Part of a small language model's weights.
Size: 8 layers, width 224, MLP 896 GELU, vocabulary 8192, 8.97M parameters.
Architecture: LayerNorm before each block, learned positions, biases, untied embeddings.
Training: a variant of SOAP for these matrices, 393M tokens, 8470 steps.
Each number is 128 + 24 x the weight over its row's rms, rounded and kept within 0 to 255. Layers, rows and columns count from 0. Numbers have three digits each. The size before them is the row's rms in percent of the matrix's.

# layer 3 attention query, 256x224, rms 0.14, rows 75-137, columns 0-223
091:120131125095088131142129119095117125158106133108117121144098139141108136138147106122127145144171154107175167136098140153133097137089089099143124130153123139146134080167060147143149117131152098144132113095128179124153130140087141138139156103131105080104122140148106111134123142128166157105146126166106154118125126162179097151127129106111124159129110101132155117113151104098109085145139106180161086128110127137125134105196118086126111140152073122143090153117118071095150113127135122084128121131098111100147140090082118124171177132154093143142129131138149142111131150080162095115180111112162152150141134095171100105148110114142143128147108143113105137135135110148140133130131
085:115116145118120163149150093125101115158118162112118135189090098148126146129153134125097111120168146150126143073134154148091125186105100111136126131073115134146131116124079113111084120140084131152144110152153134109123144109068105185101100113146132133104156112144100130106106116148095075156134110122117138134120098111097111089115150136159114147134179086119121096130111161144137130112084180141162123090166140155072132127178160112172125125139102144100129114137130157169167116139110145139100137107140162126118126131097159135121120093132128100165142127120099136140141151142147138087127108129131107125131109112163138084143155111179151136122126141123173120096120113098136111121116
085:162136101110169106110183098117152137129100157132115122085123114087118156127127121061163093093147146072145090158102094138146137148129156116114157111129136182108133154120104131124109109138147132134149158136157128119128094125161091148102142129124098111126116111125137130154118100147159134146160118107085123139179102124113115117120111153121142141107124131105113126145098112124117163127177155086098156117147150082126129119078095099212102145125115114116143130134156126140129099138145156172110103124132115095137136105089182118091160110130112084161166118137120126126117169141141122092110123102149091176152129135145136101121119126134149136093150163116104111119096157145138175136126
092:182053091128106142119146131085102079106075133141110109146112154116120144136151106101111125150092169137137121094119055114136141136169179138134103099149156155138118127129108140102150122127126142135166194149092134122118096140126106153117106134101169115171095124134100113146086161164147125155145155091120141163100107124123103138173162151122123132136146124123177077125111140125119169133128079137130124081104154149131133147151121135138145130156066098100099143180143090115105143133116130140080119146147169115146117100160128127100123119133127126129139161155148152115113111120119147146139123106125148117110144117120149147111115153116147142124173101158098139122145137146137145130154
083:203149130145069127146128115140138138120096105112177119138111119140157134134146133129140112129163168088136131110099128085111164095112193142133162118139117119092136166121097138135144120158126106185108153095123168110135098171171155137129131137110140175159119128090087128119131137156143087139138130168112133102119146167100100123135096082146123127115141104161099115158125170110123108134069097105135120094140111101109080130120134133119135134149103123111154102131101156159077101147141107149160134134151081166101138098137087095126120180148142101135109141120149118098155160156128123140155117132144122150151096166114128141146140114118120135124152100139121140161102152163109115127132
085:169159099109120109093072119125105167116135145103138122116157108084120092105104147129138102152139158111132127096125130117094130118121142105130150140154132167107134127121105105105100091114150151122136142132066117157138106127127084162133086089126120120094133183185147147142140143124144123154108141151133100132135110124115133046161146136089101139121104159126171077100105183112142096167078122100124111120115159074106156137158102141160122122134167147170125150109098140110116092117139125099127140136138119147105177119121131073130126121118122147078157115162171129108139133100103133140137138131147123108140127127092127104134137138113157126106179106145118111111157108116144158151138
083:124149136132090123138121128118130133091079148163177175091143132132120158114111128133168130078114153117150100113132077167094126074126116138141175128160116159135119097135138116093114135111122088149121135134095094100097083148163109169131145152154113133117161126157110098092139146099149125123101111125141139131132161101142111103125103150077122116111132113112135156125140143093166154123129119131126139141149143131139089131144139116159075118092126136146117095106133137141104144079152150136151128132106145140153143144195110095097146123175126166157139161143089156147146127165153097150127147178154090141113126151087117144115106133099163113113117121130113141146127128185091125121187
091:103169104087141121115135108164098161095151134104174141156144063065093105115149105169129097162131134122116125110124124157087100132131156112138136143110080138095131113136101175126113137145118132136137112152120136104144137176095142142093131134116114112153150103132128160122131115110148123126160146135163108146149111097136115147100185102119106110170096107165168104139114142139141055124161090132132099157121170104109132102113139128143125122119119141168146138106138132136142175117156120152125131105124103136164129089125152117128075126135125096166143142139117142144102118136112136098135120132117151085142115171134153192143079166154158132147107125148071116155124125098098122111130
081:151142161177125153067159135159127174130134125115101132097111151086147136145164141158089132107136117098159134148107162111127134140112165121136139134137126095113110150103121101142149148145124103118074101132130111125103118089102103092117170149122132098122110084151109111111083145079177099114148173140180116136137107109088112127175105110143115139131118097150165102128098141133148101145142140126164124068091121121127112127124105101140142122106128130114100158129096129139179111116132151127141144142136122138106090149109078137169113125095139178114119147116151155121125138137125140103148169150139128168101142075111157144133116099159145127118171132143110126162065092106118132106144
090:145095128112132141125108118137140119139165126105122165127129086087104149080145116115155115097169146143105140103130159150135106150143123103161082176119146094128099105110096140164172120137102150109095155124149107131086165156117138127172112090146090168103085124155112110112133147136142164122164130144163122127138101135144127142133171066143129120155124095133106101076106117159079128135135152127134094142125135064120155147099104069119100152136144152137148099152142162116141130119100149127142165110095118090112126113109150125126094127101135140133176105075109140161143074136133117139111122092130119133104136156108167111129133118138096078115099126141133150107108121160121109158137
090:077145130121156094096154116148087092125143144116135138166167118144139119104099095128090153112145091138141128145140121089162176134145129146136155126157130151172124144133114163076103143121112096112141127088156130107140091175167158165130142135109095125159097083152136086164118125136114159138119172105135163112080110109150117112132146122138137123108087157144127083119114163128166089144133142148143140111136117152150110138128096113153117167162100108102131145170173123137159107161141127148151147163124125103123106124130084081124162184128147134100118123150099132144164107103177145169109176128141120146130150145154143123106141145098116124157116114131140091155161111105145117128104
088:119127083130105125154108125110117127139115110101123136167121106114127156152065117123115138093140087147082142162145128155083118176173151148133104140104164130126094129143135100122088079151120151141096179123156104085134146096147162136144146124106140093125138128115157138130121130179114172151159120155130164098130131138104129094118140078107116121119126119112124130121178132118175168099150124155120134139137091122154157129136134137132144079148202184122127145113131116114129120128134169151142103131121221138106140117144086121115110149087107124153124135138094131140111158135169148131096134154108148119111122089117126138126125112098106111115085138117113103096158127092111138146112
087:067128118136080151145154120132124114134108118130087133113166111144096121122140142145148125142095168111110109150142123119116126112131145117117116129123128126150071117145119116127148143130156156106149132187170163118139191098137122109114126128127142067133126057141158150139184145123139148130152100125115102188134124085130161121133140062167117142162153142135175117158091181132167152144144164069104112150138131111091107083158137139143153136134128103121144084112116124108128145140120089139112115139101115173100114102093104123124108136113143118159158106111146136128117104098163158139107131132092141126152104111087113116168097152122148130110145151150120153138116138141129142139088
081:121100123158112124058114112143145083157103111069179146151128088140139106121132169127141162136156129120153094149130167127125129139175130151089093124107108147104103114129157118087164134105106144140121122104133108145126098149109114129121109145114108127100129141151121106107153079138143125104118098134114180179100117126137135117163110149091093107128131125149113095095108124145158095171127141120166123100138134170105155123088110108173113127152119173105123152156134148114133123158088076180125135093111090145135146082133127101147113136158130134128092113095136121126138134145173120126122162158119112092145157123110093144152167138113162102178143112115095153148138134139120145092150
090:073132124130117133107131152157099132138123124143095145148125127168170087103092115145156112118087072156105126154114165141143146145117141126149127150098104152106171088098059111142117151105097133147144125117148178156096132121157133150139112132095126107096088148107171142178109140130122107133171116149094178102119157172112157113133109128127135138111159152142079132156121128160143121103153130142115145133111144121118133090107120140115139127147111099148126167169153129176109108150149150105124114114109139117118064165123128130105118135172128154098118182102127124120097145104137114110139089153129150113090160179104108133169146081118120119152124118142127126091167126161120128145129
083:128153058138127130111107082147121130143162139123119110126123127179107139118164165086120168097170143160072133124126077128110117125125060139143133079100140130133131118134122113104125125127129121097139152146129165108133144143130126121117157129128102098087151138143098101158138140122144135138119136153115101119143130151059155123108106090166150107163070083119117139134164128116112128148140132148128162093117145109165150123115154099149146125076118173145105104149136104110146109138088157159126100101140086113101093080187132135095135097147129137141116125134142138079151114167157145079116086118122102125134127109120132131124137118126094140115135127157148113169145105114124144177101
089:146156157132126119140126116118134152131106120119140132105138132127116155063100147146137153086131158142120110125149099106154132102156131153103145132137136176136127131159120139149093130165116079117123131118147091143110145123103160118104126125174118093135134119124142112125145123158115111154101101141112072098137131090157164127117115137074093090115139063144083090110127162162158127108172103127143090111129147100144122117103137110155149161131168136155129097156106103151138122103126143075088112139101151119163072161166136082121130144162130146170094165147106156154142131172102088122144152117147145117126140094093100133125141086182103106137166127099140110127115157111151131119128
081:126125144107159114130102086156120149104132125115116137110118109128102151124150144118142097116130139145168154136131108100136106109201146126076086145173120145107156146096143139110140137152165130083114096102139117156140095130164128094134129103111130129135136131115114084105137142089117135137185086173087093130110100137141117093121120168181107139106142099111128084148151139110102139185157103153144136137159119159126128071109110137164149165177121127162111113139124135136128077117136087146127099112089101129160137130147150115153113104144148140109120126133123144136123128125105123128089143171138122152161104137156146124150076104141083128087114120184141176101101162140099119124131
091:151101163135137124124116107124168123120146131146135118143099129125115156126171163141144134133170121116129119110103102102122121186113156145108157158086193137076120110072119111151120108139123114165115141121183136117085092135137160151145158167173168150115138135139163126144141159131132124118102094167145119103122092129162125074166166129083120176115119151078129092140105163124114104110152115096086079105137152079146107138147142087107100135140100102109128126158155122142126133112091118133130114111102151150149118132153146126124099119110127126134101124116121128138142142151102130159080157139139142109156129133117137174129163106103114124175112132184122097101125140092137155110102
085:108113127144143064162150124088168109173118112136169131164130115115128116153172136085109131099163136098134073137144134124110119127113099126114169102138122168124137102142119124111171103120120090110135151113138134110108169111141136122179155123115084159127125115095110100171145107116168137137147169118174153149168100098120126124132089151134159117167134133107113117151131119135107138138153151095114102183110106145093135124119155117140108122121129114135117103106092071117131101099163158135119137161110127107108163121185120121164143111156110125157132134150142166148101140163126141091131132097115135109139122131151134067153118112139117147176166110114153179101127139157166100153101
082:140145109079146121121132139143137129083159124131112107159138135154135145102121090141135153131111073163140130145117094102171110141173136136058165124148150088170124142146152130133136141136098130133123164135184114085124127082165093107141099148122148117101103145138181175142131135145143138133170161134142100147163161148098153120109079143100156091115169096122140123073097116121149110092144123100119131124107157115141152104120129103142134130107105163085102140126122106139135103095116166142137142137137115149116132088118111101138118131153125160149168109105142170104153135122130140114138083115152150159096109190171148094083131146101129104112126108140127140134134146154109136090145
084:101101148109122123128136078107118125113122161133154122173119180162110179153121134155118121136110125102124105145151114154133136144131156163112123108124109149147088126105157082150101136129128150125108143097129133127108125139098114171139113123152151092089126157180121132144114113124136100120132119117139145164139155106130144146106086133107133121139148146127145168162157079134116091116153089095144137105172172157116086108093139123169113135141123149153147136141154085158117113126092172167098140075111152159139078166107118096139103143103100115164117132095183132118089103104126149121120128135133156098137188119132188093164127151121114120107132097128109130139122100170098151133103
092:166129131103112101128150163073166127162109116096150121159121117114132112147121137179135131133137129089103115144101118085167125147134148151095142119157113091107151113160154090109143093099145114122143141116090173142129118073128099122175148141136117118116099074105083123139114149083128115120156098072153090161096139144125100162106122137146123105150092111133133122141131100144117136099143137171110120130111135153163152146104159166124136104110114127132156138154096134103123152126132120089121130152150132172152102137141100097120132103109092159151100107133134163088132102134149114102105089091136098111088155136135123106089139118138124120138106148131105110085103074203119123110133
089:140102138086096133124118159132139171151151096040157124185141122152128080084145129091179121148101140068163141153114089107085137085149135120124103097119119130145089139138177123105148131098091091119102088127136133151089144159115152130154128103155120136118099126150095153121134131101134105136123076115168143117145126133170101116138132118140116148153138110105119110076123096114130110139113077166152102133140124146130135157159149100132079140117135149124152179091133123152102139115129118124141126146118112125138120145117128111106154113094158165119149144159089146126123158124102145136148143120117134182130134120148118117142119146091124155109125168143112110182109157113118127095123
090:140162106146160140074113174178087116116130143142160113092144077134139126109097125113141162135125124110145095139140160123124151144119189158163088143110143143141121126138112142164095151115110137106112127152146096120125141141147149133103139113128137122136139153109111157126154111131151090110114131130103152109120127125117119153151114145204155099133094125124101112148134109138108095148192140162120085089119099147130123144153110102143146095085103099119164158150140105135102107096070109124120123136146148107123137178092125126125134110120148112121108128121139130144148137127128146097148127108143122088116108086093196159115137124115132124199126142161146099083166180116100106128094
089:116171137129165131136144121112091145157113145182113125125113125117115120111147136135121145105118138140129126149106132168168130189103112167105103196124149135122149146120116116144135117101097136081095084119106102085113081111108116149079163144141168136126141146123094127115135109142137118128160131151119119109151135116137036134133147141170101124130180162123143126126121096146108153143170149113131113116145116115116100096146101096092122139139164121129104125131146106121080121108161118160135147138129115121171088144168156140139147148163105164116134122142088128138096116156117149102082170105155138143154103097110157139081126141121111125159117105124129142139170146096084143177156
080:140098129112100142124145126116148148088123128116151179139100124135101101146161060160125108144064119145142098133126085138119137111138134141132064121149126113099106116126133150110136131101116101142110119137115152145139164098113147107109149119104126168140167155080108122132130133158128117132144149132112074130111117097153146124162109141150139137105117135151110130186081088117147128123078115140130115117167113113132106118126139136130126146152132178144186170130153133134137184166158128148092127103106158127147158126110134122166164111102133173122123065138145102132173110121118114110120109131099132164166105157116132118072140145078115129119100165112159156111121132089136165154160
086:147096136136171101156124151102140102157148088112166179157145175129164138124111144108078146133135158132158118127126146138114118116141165158180133146088114110086155114117108179120157115133109128123104132100085098171136150090123157111099126132126100160135080117121080162137102137077122136137113118177112109094103149133153158133130176139151127136090082126117144148109116105110132089137120135117119099077131098085109117122159141096119149103144159136148134083118125154148095109084113106124144128109152118142108140137090117119122149120135102170073120136115122141160120085120131107161170137096138116130150152119149154128110126127128166148161151127129081111128141119165131135165152
094:104144120143135091128171129119102134183148126133079132116131092114142131108111134079068131108119092128167183146086120168127116091163140150135136143135144146143140121120155129098132110137106153150150137131154108073147136131135137138123120118198131172143141127130131126124127132137126147132117126168116061169102116116132145151133116155086138126166145130172107115176153055113114101103139117106102153141053136139080127114109127112118134149128179163124142145138125092102133135121114117108111133160144107127106154113174106116129089134110101147154131113115173088127141134094134134081127082103129095115124157161120111121110159132135073119107148133146134108114134118127105121109138
083:097135122106099148146153184138102146143122181146149116101122143164144124083154144108121086136085118116103172113071107095127137142117156125110126139127107081117150107120132162102154117124086147141121132049095129091117124130134160151110139116104132084130134115138082129130150125108100087093133148144145125139165131116120118119110108114135097174160124161122149125083097129137129124145088120097079111122089132150169108115138121107117144098165156146106148097136091150095185103131123102127147106127108124115142126119093103150154108114152150073159122108085133132131157105119133138122107089156126169126133141084148115128131163137129134142131131112137168095106172135146105145155085
082:096155141131124151115150130114117152147172146098155113155125134124142076109116157123158111120119134142132153114171129140154087160125172109146139102170131104144119102160168145175123099138166088131132148161142120125150101147159076073116099140172126151089118119082118093111088124094142119128123116155130138156136153123143162103142106129127135159117113154106102114152149108119153110119156151164125095117127132129100110190132153112151125110098112123104139105095110171144130141135130094123084124147122092132086139185162134141114162147125105149085142125143129120128133156130155137131117123141109159105107135148094133097108096124170097106105157117086044095132107144156143103145125
085:091112144103115130118145110178080094112120161162162162106106137132083132090118118103134142132133147134137133139161135127160133096190094098163131106148152115095150157115133136167074134093090129111103087145122121123119137089136121118151120145121105154098151100114120145129152154096102097129115129158124139112146114127125100152114149095134135068122182115110132140099113082146109141099158122165137192101134151085144121129106148150141136119121185132160094109166132119103150140081122149111123146132140117104104192146116165133152160176113094086115128125108117125129108123109128116121124138124120145107162129180143144144144150112123090107102184122096153121110126119147097114138119
083:167124120141164097073111130110139117119127116128123120116082127064147162110128139085108110085153140129041081109108133097104176141129129130084147145124124096144149111150092093122135128149150115135132181120124131082129123149100146098123119083142142156125185117128142196112148180122121130125116126138091095151107130102148089141109116106098102117126160171135137137129113149134126139133131151100101153081126076105139137134144145113128144125115106132127141151135112139098109144137087136133176134153139140105170091099159174133153134159117099129080134167153122105106139133142134127131128125126143141129150133178123151096132112146125143118119122133155135188148170131118113153121095
085:071145123145142147093105119131154190131143161121097072166115110106086128159112166115145123191126163157131132124139093155155110096094138107128119114141105103147182160109100122112045109148120108160109135137093127166119136094131141140129132108127144119165123108146152172107120110093135126120145096096127136159145154156146154135124160090159115132125095140125110110094150157097095099120088088176140128118111121119166140115117131136157132097123103102114094146150094130175115121137087104140105124157124103124114159123117140123176120148109126097159149118133083123128145127131108122160152138151107126113117108108127152121125131114115076123152123147090126082122158101123137094095103
086:160162152116115147135107175151176132114139126123159092171120115096116130105110111098124162088112143137090122119160124118172117068117162075132095130146122149088136175135142141141144146127127122174100110120118177116102127160133109159110078136141107145123103181106114133147144176134176087117142152112095157125091095146110167115144152132132181138104124132108106120152131152125129104090180125142161125161137138134090131160145142153135134137144114135141133133105091070114115142120150119134140122135141120101158091147115103102128100119153138134134147072150136149106126106156118125140083138185148107160168109125137163146135120123156168149125090125134116151150098110091128142124112
091:123183202102057165139113091086134120111148123118082155146115177108172084161109115125134123160072157148093132090086093093114118142128104110133133140115179075142153129153154127132105123136142135123115137158112085133122125130160132167121118104148112106127143131144108101120065111104128142113151131117183119141115119161158153149153129099134165162148137148158131139156122154144138144089125127134132130123133111073118137111148148100108139113130107083153115122154159151093095135117109115109151160122170132138125110167105124146129120151162094097113111126098091155112110148105122118081129127143142136115085114093166127111118144075140137129111124119128107142108125120125150137126132
086:114110100153125136107131178112162091105099120091115159133153193096101074122131123141156128088128165161170182124132112140127082135148156161165126108143102135141119088116103131136150126155150145129132123077109153139142120133131127114163133116142138152120152136146141142183124120109150158168109122141117080128123164101142136065121142134146096096165120150168125125094122134165133092170135108121093144120124121156117113157125114121114111157102118060111147135100111121098130137084094141133163156118142111118161118114111122185147124173106108135117135138147116088136135160107140134132129140111170137121105096131129113141135091131114129104088093132111149170145084112118081152103142
086:139170135137139143128101087161128129128117121115114131137133117164097080122120070158127132108099119170122130154144107131142141132101129150118172133146101153139117142101145114151120130153135106129090150092127079105053084125164132137106119133115106136096118115112123147142125093131177137149147099136115141149151128142136144134092138138105111144141106115140144123131170156129110153136141157111139139151103158069079078167136168160116128144169160133124149166124134128143119149121148159197086124195103074127071122098117170131147111132105065130134121154137079138160080127119112100127121131142129133094133119119131124142123113149108177146156146123129146136109152156109141140104129
087:118097141081126140151137112116149166135137162172096197157120117108114152111118144147102115118161126126083105137115156089141146112136138117123153155111143132131088097103157162104143106127082209157118131170150096152095144107160110123160155139140137124158124178135157106118104122114109155117112142121154155148140093159136151114136117128122119157126119173119135098143145119157144144152118144098141093128112135105112118161106137161142102127142127141165139134127162134182136074155107104132158091120114190115102124131123140125137095090156128089125123125145117131112128111106102086153103127164136109110172135131054137171135128171091142124089147129106150104148133135109120136142102
088:119134135118139144152132147130144146081153122150141094128185094107084116084171137140136142133107124114116134131152099136158109142118130124124080108133111113133142125105117137114081162189119136121122140124114124123169164101106104104128134170133151128142105133110086130123154144147202178157120111117098173137111104118146097125097107131149107130098133096149149108162145134127126113142118164128135105173095128159097140175105129161128112136127164138144081103140198112159127090127135148150115089145107102153127137163135139121143132138170111157121144107102135150123116120108126114096166094127139148153147105198131093144102129126132120122113108114149097140147072167109070160141117
086:135106125100077131119119142173131125148123121087105185133106098139118141130163164134103074148150109113134136103130122084108119155130095113146135154091126141124092079121123111125113102142083103115149116095140180138134093100136111179130127165105132098147111098155123139084106123152134160107114106121094122161135175134111133160120064148120112118134101126100121115138164108096144132123179135155098077122162119105111160166150120114113123158110117118117133138090076145134143131102125143087101186158134147142116109110138095159119120099119131151125114158142146137132125141160118133114166167100136150146102087123123126116127161100148125139121156125110054167109121143131104146118087
088:170170128112129110146159157086151101121099130114115156086150131136132097117172141128165112128136093148143139121159130113133155095156139134176149134136109127123113151163116098103109163119121087114127100096071106146107129121147147164130120145115127137093153132060125092073107179158115095122115116117094147149152130144124121114101103163128120118121083156112182129127096120110127117138141117149136112112156147143131129077142125119118099103141090130140086145115131086189166141142111151126126117096124093145136132189134152120123133142114176112146143183131115128172136145119141140086084127139142169107154165137098144133090099137155120157123104105141135125112129147123174139090132
086:159088119119115107118124084139075125131119138169112100110124147133112127154119125104127114199125164122160103133161127119133119163132094087176103112142115128096123132093100128132137122149119138139164144138093135152133138148109168148126107085099154147125148143066099114149132138121102193118153148105154105153073119117145182143147135095139119144147147149127125085156173162113136134135106138107160160135131167150120120133093130076084125120148156149104170158093132117157145145105110130123136124113159095130139133134164108115123153088103075141139110155133153133142102126142101160093086122124110126130129121107165095085114159129155153113136125169123104152132168107140141126143174
094:114099151097083110114107111138111127148171158138136148093156133127106080158156113169100080121116141125144150149139095149141117101107156127168118164116098161106102155115092097105145128115094155124143145158109154126093146125102145155099123133167107092124142143092158112076128143163119154143168103135136113119141156101160134122119184120136126118168132150117107125137133143125154125174057157115141128104121116116106159119150147120134165103159077090106147128117102116109114135131117177130123147102133113138146167109139130103124155127121095080105121077108140142146163119145141147205152167104098127125129122118129156164127137148086130162112092128125107151098159108136141116129107
084:098108116115142089158103146108100113143140122145124105131097081174133120162132159116150131065138101145109151095120159178164132148119116117155152090102154129133092098142091126093093120136140158156167157155144131112115112096171139139090129169078154129148158148140143112160115140116150142128114122136154145132061122106113099109121119132153149129101129174132097159115113106141101192133120108114087108110104109140131127113118129114136109140113152143139113115096092074132139162093134115133161155159135133088099123131123089144117146122180117141125147094118112128103150103105113136146160087112134138108122131166145107138116086117173108102128138143170152128138113120070142171119151
087:153122151154131131125142165154126114107119132137118166118108136105121123127169119102123172127137142124098151079099138126149175128121160099076124084125146137133108148122162093111129147119111118149079169140142103148104114135128161117153119123146138142129097160139148157143128150119138116131117122105158164133103106177116142125135116113131103110114124130087090101136133124116116128116110141159108081108123171124133093107155137137099172150109143106112100127141131152127090143076155144100172128141082121157166081155137098136095147139131140156104124118112106114128153150127182115101150139123136094133099133157123147134194087133114164097107095144138129135181198114086102081100074
084:123121146115124129102113111126083075149128159141083089141113155106126169132158127119159116153137119122099114144158164148122191095134153154146135110150098097130091101126119091116125147121119125102175129115130122136142114118118144094126097136142109123128121143091097118147149105084126118143171117136091149106145184162104141131116175124137154163192106156124151145107140145155118106145123119103138134177141139162157109131107106153127140077151122187104142163121120148110148109089135123136045144148159124126137132138116152084097144133113127151085156133128128111131108096131121153163133126111100126105123160095154087118155177146175106146143155149172127132118136130099118148123103
093:143085129081147129156181166098121110126174116181093126130080115133159146145097163125126167106097154165105107133104165116155129160090121082167125121122187095140123108125139083110134112150146130133135110163162111115143140160157125129131129129076072119106109112156135136132124092101138100144141105099151141119111133113116098136154151144097119135078158124114122138147087139170064126145115152125125152119132136154137089132157114150086162119124153108129141135129138126144145127127098122153139131115147108136158116141182110138124144126142141131126144122111073160131171149146147135096130161106167112083143142168127088121141097146150134137104123120102146152119089115097095133149085
085:131136132093145116131164163142126142128159183146105106132102105129134077120121165129133168085169142124078108147114163132128155113140091092141146117166175129096130124113102160119116114123118160093100115151184172091182153139093107118126121142126126141126091127155099111172132118104139138137106192132145117120123127096144142135125088166111136143121153140117165155098118158127071145156148127110091122130123131117163111129116147127153159142099119128126105125174149083133130145120132156105120136098126128132131135103131107130083120134117127170140126104165132140167145130148093061135140163178140111103104127146136145159115082151109128111086114147127153123170131127173177128120142
090:109152149136110145139092126152118171132130132074162132164117101102113096146111146152100148116139105135126114096131081144146132145146131124125119122132097130116128124106152119103152134120159165136120129134149113128128126144119168092129134138153108112161118116162155167120153069122159197117133168151148101108098136155137142119117104150131133101144142144133086137124136188107135195116093155176098086092108126102137162156152154129118121180137126152150148119113110144110153111152154112114129136114143159148060123146079129078133159161119170144166117131114115113196131139111149148116085136108133145129098096111126072114089127144172111162128134117155126149108105106142124143124134
084:173087163130114113138155133103129117160103114137120134114120122193092138131149111116130132122124128169131109142134103117125151147140142164077134151125150134158086093116121151171052186114070119110112143118158164141140132163122116137153113052122120130124118104129118130125108059123088146159138156178111157109126126135133142154103157134155096091102144088135134146157099129121163111112114126100124129116136084165075143093140126123076184129149112145126109139138122161102107121117120109144128159143127124122126143104155096167118114107095135108149126149092125144088124170180135156119137125115111128097091157124128131124130146140145107130112109153129158129179113141124135112114143
081:139138120119134118156101116138160109102120122115132147115148141164144143123161136152136090145125154091125108111105132145164143109153120144136095099138123182135121132104078137105160153103108108108114121109112112117124123169158092111100138111102129147158125137141175094104077166178120138116187141110118108149131107087151146160061094095163185104138117119124155116114147139127158090096127179138166146116081124140132145129084153083118103114145142091102124118107158119126114133124117140132096128103131124129144143108179165151093139138126077097110167117140157165097147142133139156116153131143119150147156112134077089115154133120136108128110125164096182120118093130125131128117166
088:102119126135147107157081108177171131122136132130150163127105130124143089169123124105130110083149170117163122139118183088132097138077114137102153135101190127116114150140110108152146111162115093069102142100068102129120126093147126114121102081158129095137116117128121190122109124123135122106130109143146141136128138122191129121121150120098134113129129093121138125141147142121138158092102068112150141167140130153121123157177122129168099138131115148112084100145158096140126171119137071125125126110119159093092129131121112122120162154137127152109109102120137136148160160140174138146153134115122102148076146136116141106143174136107119116128082136080139144120091110101124142131119
121:114110091094102106139166172148099137122097152137128124140148104162111186136116139085145129125126140153145099101173113127142104150124086144082124121147137158168090156163146116118150103136158133121144139161110119158158062155163082104157113125096151117148085117162104118137125133168133119148098117163131085102188088155138116115148126138106122110126079154156145086150114161115137101141151120091144142153156088130111102134133153090121142157117094089130148105149108120146137133138117119122134082139131161147128132147110090112099149140112126167188173153117120101141154079100145135127139148142140140133118157127172134118111152075125111155129132135145119123103132142120117136124098
123:115118134133135097157127097146106164105169131122098142082148130116107064134167113115152121110099127131119142140119133100153162123121114110107110178159105138137189124154112163117178133127118081135121129110106104138141120113115170106108085148112099130158103086105123153110126158163116082093140133161087132160112123143118070155136147175119153139164134131151118108132126148126145118154114118114142119156149129125135142104065148107057121129135132162098109087128132148139135156125138152132142102099114096159149117160138096128115112136106163145099119149149122086116127129158080058128125133155175112102141110130156152091131114147133123145094143115161148116114114142114073116150123
121:147126157126091125137165102169117085111160155092139129108133117134113107120117142123136123117136125144119164150141082123128115192123114081095112113084137107119138144107120117114086169136141109148163143141119112105148163113126142099126149089107095101102140137141141098095142133137140098145082136117180145155142119131086166126109102109112141161125145123150108116110148144092134145119117150083135147162147169095109139120121077090139201108107117145115103154099099114146105101172160154149119126121109107099134147158125109159110113166135132133132105134082146139134120120142158101156112096119124137143135187141136169159167068118122144115104122147127154118103113160080117073108124
122:154107076107102124149153169162124134166168080122174138111116096085128149116112133191130106108131097136162151119129112135128113101114134137143116112111148100127145115125109084103166108137115138174141124160095155140136162104123183102112162142142145157097067141164125105151094102099110184119132113154139127087148083097103123099102156113110133120146170140145169123110114117105117124110140106142146104144091142098108120127135154148148119130113147145122150098149128121121112123168135086159141121098159126086143126137132090078143123131152126098117124163177111118067145130122111142133143108116137154108144159140126135120105179111146081109135160143124143121124102142126166121090092
124:099139141107104107066114107137131115134140147109150102135146123116106113130147140184125134140137121131095159193149138126133159107168122138123116080179113090134104126119069138165138127088146119143163146176122116121150137152149103145166092148118126140148130089132111142144145102129139115169141120117110135096111150072131122114134154051132124107145130098092138145115121134121124100117133180159122093092135120123124187126151141119133114169154107153136117151106121127101108101149145136144110065130135110132149111125140099104112105189154148156084127136153155152129115129120168097140147106122118156128133141119092175183144106130131134076118180139121115120140148127125142100163107
118:122129106121154174155096155151085151133131147132129148139117109083135143176143130136139100116113180129112125147148145110097168113111143131102128145132103109138125126099138082106167109122152145095108121096163103167107111126146150079090083163087098123134136148142136136145126114109131101153095107137170141099159150152107143111132109082090146099150144116143156118140142163134099185140123110107120174106147135104151109139175137133103111117145155111164133088124137082107160122142141102135089159119122132100103090107150162172198117120112162106153108124087150136142168129118148113135137183107143123149098140138111095101141109134132132133096114112112109127177082160128143126120115
115:086168104133170119116115110122097155129109108145121113137102141150169115134130106181121139129176089111157093105167086133145112122144115136119136114108121098130105136153141099099188107151138128120100150085152110147158119107137164115107148175132090133100157114130180123151113125154114113117135106149162117140144081097142133157079120139151110121139141144148149150127153117097118108134113110121158099147130121124123158078161145087079116131175154125127137126124155076117127140164151110111155146121092103112137151164124134119133107110115186136139099145126111130073147101109159161114137105147130123143102128105181107149091172161135158187131119107133136153141087134108111168114133
133:107124134106113110152139115129099148080141152142144132161120137097116137108171100158111177133127123163134123097157120121162104086066114137135114095139167133127179122117089142132154085121147114101154118145135105172171155135131134087148149174152169123144094110096108150145155132102126166122139102165127111101122113144097154159146173101088129157114122095155117104127120135129104081102132147109126135157068149160154151112141183134119116085122140095129134126067156121090102117121120138114112141159120129116108092127101140147131167100127158125144151146132136130146134099165173103102097119109129129166110121128155176157163110114139151147170139107118122153149147133138127085128136
126:122151134152105142129111141142147140121127159132129094136120164128125143138070103065131112178155156097131141132191120113119144101156119117102134138107081087101105141139141129097137158127117123119091147159141154161107129132114148132130134100189110100128146112118144101189084088137118123151170119129124101136142094149143140139133130128122137091131135144174139153074103094086160102094126143118096141097119125163149143109160098137138117115127113122138099103177163128155094150114128123121168163144163169140129128112145153123134160104115081120157130142086145108128141147138132094134098115118161160070129104116126083158126092118112141170106130135109142129102164109125167111079146
121:123149119144180093104125124145156114088135114161103135078155122134113139123139114098161070157115137141165102093092132135114120146119114066114117115158122156142139141124136140107130146158125111148146108114117086129110128103121158168159115106113121135112158086100135117158094151144164112165142130103066107133164113154135142148111108135110134117148136093138118101095113132108125119148120150089114159118145104128155157139103157132149167119116105132146125133162154150133116100124143067112107114088134137093175160117078153148078121133077135159131159121161104104090140124106134110129150114102189098171096146098128175141120134131128146107142196114116124141158111148145123151107143